config.yaml
n_layer: 15
d_model: 64
n_head: 2
n_kv_head: 1
head_dim: 32
d_mlp: 128
vocab_size: 4551
activation: "relu"
norm: "rmsnorm"
norm_place: "pre"
norm_eps: 1e-06
positions: "rope"
rope_base: 80600.0
rope_fraction: 0.5
qk_norm: true
attn_scale: 0.23
bias: "qkv"
tie_embeddings: "early"
parallel_block: false
extras: ["local attention windows", "gated attention", "a norm on each head", "hashed n-gram embeddings", "a smear gate", "an embedding shortcut", "learned residual scales", "capped logits"]
init: "normal"
init_std_qkv: 0.0594
init_std_o: 0.0
init_std_up: 0.0594
init_std_down: 0.0
optimizer: "cautious_adamw"
lr: 0.00291
beta1: 0.95
beta2: 0.98
weight_decay: 0.044
lr_head: 0.0103
grad_clip: 0.5
warmup_steps: 394
schedule: "wsd"
decay_fraction: 0.82
decay_shape: "linear"
final_lr_fraction: 0.0
batch_tokens: [8192, 16384, 24576]
seq_len: 512
doc_mask: true
train_tokens: 126100000
steps: 7770
dataset: "wikipedia_en"
Each number is 128 + 24 x the weight over its row's rms, rounded and kept within 0 to 255. Layers, rows and columns count from 0. Numbers have three digits each. The size before them is the row's rms in percent of the matrix's.

# layer 3 attention output, 64x64, rms 0.106, rows 0-63, columns 0-63
080:144065126145121116130107113140198148093138125116183087127176106165093098130118132141155105137133122112094149132117143165111183140105125133117130116120114115120145137113111146160139157129122113
114:133095115154134106148132085142139146123133131133142116116155140161113176126122103141146116096103139114122137141095122117079117084114109138074129119116118168169136116177118161156131067116093135
097:125094171132147133144102110139178149105155134144088122126132136151136120156145105107111126100093112128158096111114109142116103085117111168162151083091136144140161092104133122121120115121064131
064:081153135101137121108129153144086157120182164118127139168124153126103148129124119120127145115132108080137109129189108123132112120174161113138141144120183127120159138089108137157141133165107114
092:097163136163160136145137144110099157133114117170100153142163139120103154164124137124137141104106155089141160139086117151132074073154115156128096155142159132139144129106102147135138143150123164
089:119130126124123142109098147126094118147144124093126119114109126108138086115127135164123143115111091161125089110186127110089138157101100123107153118132182154067132165094131117153137125169115097
081:134165126145095123146155115152126080154103126127158163113104104107136103105150145148116100132161137155125117128133133161070153140126112137145131177176113094111116111163132183108101121102151133
074:166121117159143119137119105142128124075117141112150177116082083102129130124166123137173111154138163126112118148087149126158132128104151113103095192141118126159120146102132147142132135110162156
097:140150136073118123126131105143173104140082165105132177122115130112166092146167147141121098135141140134146077115120150096124153138115121138136129094134091127151126152155141144075123089095125128
146:075122111112113181088161120067139120144136106127106110181117160149147124147127143145089156077131134143132100114141131125111101102116160129114148153137144125113169099103160139123137119114103145
099:083139112116108162096152128080092126149167116127108123158134136135142142114153155160089157096131107128147120121163128118128116145182166155133139161122104124146086129166148114085144105134163118
090:153153120117102168124134108146058101139148121107123130118102127143114151147110139147123115108117129157118100106117105114173134126120116147179121100150092111076171118159167093127114156130111094
103:144146099138124142170160126156124083133119127130160135111099119107147103126127131141172120148130152159124114117096136112081138127154152116129171141135068127109118109103178099093156112107177151
104:098090111171115148105166150111123139137146125125146136158130108117105130118148156124102138113136151151139144161101112129146131101120187101109141177177081145131132122162128118142176075108128116
084:084144131115122167153123136123117117108144130175064136148124164186123123162141152131140161129108147102142138108118122131178108105138135165120137094133134130123142159101112093087164141138098150
134:103107122117116152123145119110119128098151124116146109149160132108134170144125141131119161120138137106113062149166151128135107113139158072115105121089101076131097176141162088159101120127114115
102:094126123116107169111154156086162125155132105107113107151145149130135141118117115144093151076131099134133147155151133150122081133111161107137086153096123164164101118148103153096102114086120108
065:113116145145117131138142128131143137160126144144136127135105135115105095103117149124118122133148161067117110129083132102108166095131084159150147133146099171151073134194112132099119104160099117
088:111100116150138154139116118138159129103155118131088099110138114149095100101104136111143155121100135182133178137160128146093176112087133145132161119138108154153153125102161188114140123129129101
089:133108116155136106165145121157154124152068133162164168107148138089141103130122126152139098140142149084104164132123203138120131120126099115148100123133108154131096143141098127109147150114100147
148:100126128099113140094160123103128143125157131136110127186134127120157098098154167136130167086140126117117092122147103133102140147114150176157119143133076156151093151146096138101154090120105134
119:143133109100100124139138099126123106156077093127126116114159126121142126136101140181114096129124110115107109111145170125124125163087126062089101086119108123118137129078116116097123142106107093
080:125120142146143115121089189132094138073149129113161128109091138130100167119129149082141156155135144125125112114142119127153108117076136096097120128131161112098143163095141122188118119116133118
120:112127132174150126151116118113136142095115117134108118099145157146128151162089083112115140099115096179114171122145139189122125126150081151134115122128144130144141114160138122155097176168100133
099:138107140188148133132151108128174163099140155141136134120119128109103144106157128115147132143134094137122169138089147168173150102116178095130144135138078090142128108131120122167114095107150129
165:105122117117112153082149145131108133134174125132114135149145126158173145121149144163087172084115115137119122095142113153180148154124136150137111091127097122103139139172088125152155108153094108
108:169132118095136116154121093155107078138096104072151160089110105118126115108129101127129091130114163135121126135102101104121094157098122127139066144142126166127138103097130126096134139092112125
087:114119116141145164115152135101101120141142149126133109130132143131131168169150144100106149093138147177117137137149151159138107100079131074116110134163158132145122137141127205122149112094092138
107:104112142140131154054132142076131167111165115153111102162119144163118162151142175109099156093147105130161111131137104140199117106116142121147112111098134134143131123120126134132134121121113134
085:134107148145116094155101131108132138085131105159105070154167123165164154149086134142135120143133090105111129096118157160135150151135136143122168088117129112175115135095133127117124144139084105
090:111138127147130164123142116081130155111144114111152153136159145145121171168108111138150166100118127146142128139104120131108116066159112156117127165141117096131117148184179156147092141152107140
119:110164148100138141075123117116128117142146123097126144149133148131149129117171141108085129110115102112138084134133135160099126128148159096126130128121156070111156115097130188150093135112096082
132:123158128117140133113144179162119103174084138129176145115150138108172150150154121139113127130117115135113127129153161150123131159095125087133151103178140138110087196137113137109147138126134106
109:144127125131135091167134119163086129119123146129161119097129107087125155113145107105154112155123131127106110111091168127110176126153096119167173090132112083105142109169130146162100131095135123
099:117199118125140135165158146161117119158098137132126163083088159120144134130139130129130093140129095166123154111113155160134137163109123088153149104143122144110116110131144147076119129076143131
111:138130135139127113131123173104135120137129125126129093122165098140156135131125108135130144109130075157100153128145091158095106201141131117137118161112174137145103094095067145132132132156159109
063:128181116125140170126177073144130104146099078156158140123155166092181118131120103136125140098128108130118118088103136146142127107134106147138150115155117144141114135161130132104171135102118153
062:138165131138137153174143128139073149136138149138130150080131121057105139140107169106170124132144108173130106129117142146136130157120144106137143162157143080108127115147163166143121152119130121
109:184121136125134076151105116166110105129105151098144140104140064094118106103121102119141094169135122149116133137145090103126116196139133128140098141094118112132127106119122100133122137141154099
089:106101126133118127107125141086163170109139136150107095160133143160077179122098136129124150116145132111133169158141162137147141090131136134084133139138124153184077169132109145126129115136150134
087:127152136133117094126118114151155126062127157113115129155067097113097103095149132096148115145134179130135103105100126104123147130094138167171121133143138139139159130087119156107155139097141147
090:093134115134121141116143116094135122116142136090121148184156118155107101104163133129144140102127142134145104170150137115115083080131158139127105189142098123178111170140138167101144117111128126
083:168130122126118116141092143146114108098105131146115138135121111134141094129166126127121106157141160124119144104103101166186145143095158157162112118159118162102182112087094152112144171104129142
080:146139128130132118160121102158147115138128156104131149085091113103115123088134116128149094137100126134140185126098101126107133136117112128117101096081104160116158058121109153107106105086130098
082:141121120151144101182114144176175113073098124090124139101094116116102120082152108104164089177104134137131126129113140110130133113085114131105129100124151132130161118110150137131115098109111118
098:099125128095109155113143090113182126113120078107120122161131151161136114135096145158103157109106149149138124118132127109133147133074112158104171089131109177148166122138141133112150091127100119
134:102108130149114151108146135082171142095157100140118099151132146171162136156085150136129178097148129184120137119151115132109165120093134112082157135120120144151116137119155120140139093140148147
079:175153126124125079144125098162079121117133126129144130111150094131147124100118136130177134157126142076128134110096103131097160151123140159138130131150159130155152128093094191138165146140134117
091:152121147152133080121086141113117139086151095105134116114115167156093158142149126112140110158135113097124128113120130151108115154167083152156119112113189125126141127128105159169099171149114140
100:115140147073127109128133114161107099170102125158115132144125121126153114136133140150112142131137154085114145141104123160197138149101161120162127165191140109112118140138083153132151155102129139
132:108143115094120120091155122090097113117137110141112115164148145145138116130104150151107175071148110162114116120136083164103128164136164134158117181149112101105144120163150131141161114134108131
070:161122142121122097136099147175114114097140165114113122110130075104100093106125107107146127181142145075141123162109129106125151149129117123143106105076140140136090144140068134116115100133142127
118:159138130126118099109114139127119093120143130087171143144155110121157132092162138141093114142132159124099096111118079121123133179119106121091101156122172125095147134161108143190139102151142130
099:147164146140168128141098146153098153127150173116124144102110124112144094098156102101114111144120095153129164134137139181153130137125105112162117145156163125154113132163090179115123123087112152
102:117134121108112175098143144098130113152114084123154131149144157159165125185129143165108137080146134136122096124140151110125092117107104126142121137157131152100126140130164117086142177149098167
101:118107142106152146148116137120150112164122125130106114116145118128155123138132115138116131122122074148145097108167138145145089165162076167179156097140165118106134120119141144097109187170114116
088:163134148152155082131104154161106135110136173157109155093120089111136104116138124120169110182143116117133155084108111133131155146170140151129162116140116130107156109106135107146156138164169122
075:157120121136114130102135108135139128124144134077106118144145116155139144096135127148128136126125106123113130143111095148083173162163155154151166119119100122172098125106070172091091113116118082
090:100124142114141096094124177157118134155121175138128157143087124098126116097149140100099132132125115156137102137116119137077172130125140112124156130164157119091131125165139187165109105109106113
103:122140111118119107132107094111142136133115081126117110108129168167086119099102109162138123094112113152113160104134105117164115133094097112108072143076124153117160108162143115133089112113094111
100:157149118122140113113150111116099098162094119105181160124163121105148141102147133145120115100126151129110119151117127110112105127081095127107067151164126156090098152172162115103147129122109148
100:134152122121155117126111130160096105127105145156158166131132114101121130133131093117128115159109111105143107136128102099152084132157116127183074111089115116095116095163111135106070152101108102
088:156138122096150085152108102158094106168105142120153155110110099128123138086171101131127093141113148072122120137080114142125133132154143140147115154146148121103181116113109171147119125106105129
077:093109127138131160134153111109165180092132114103124077134079167164098139154083159123156164113127129168109136144174128138111146084101120116106158131140125114136110114127145142113106128115124132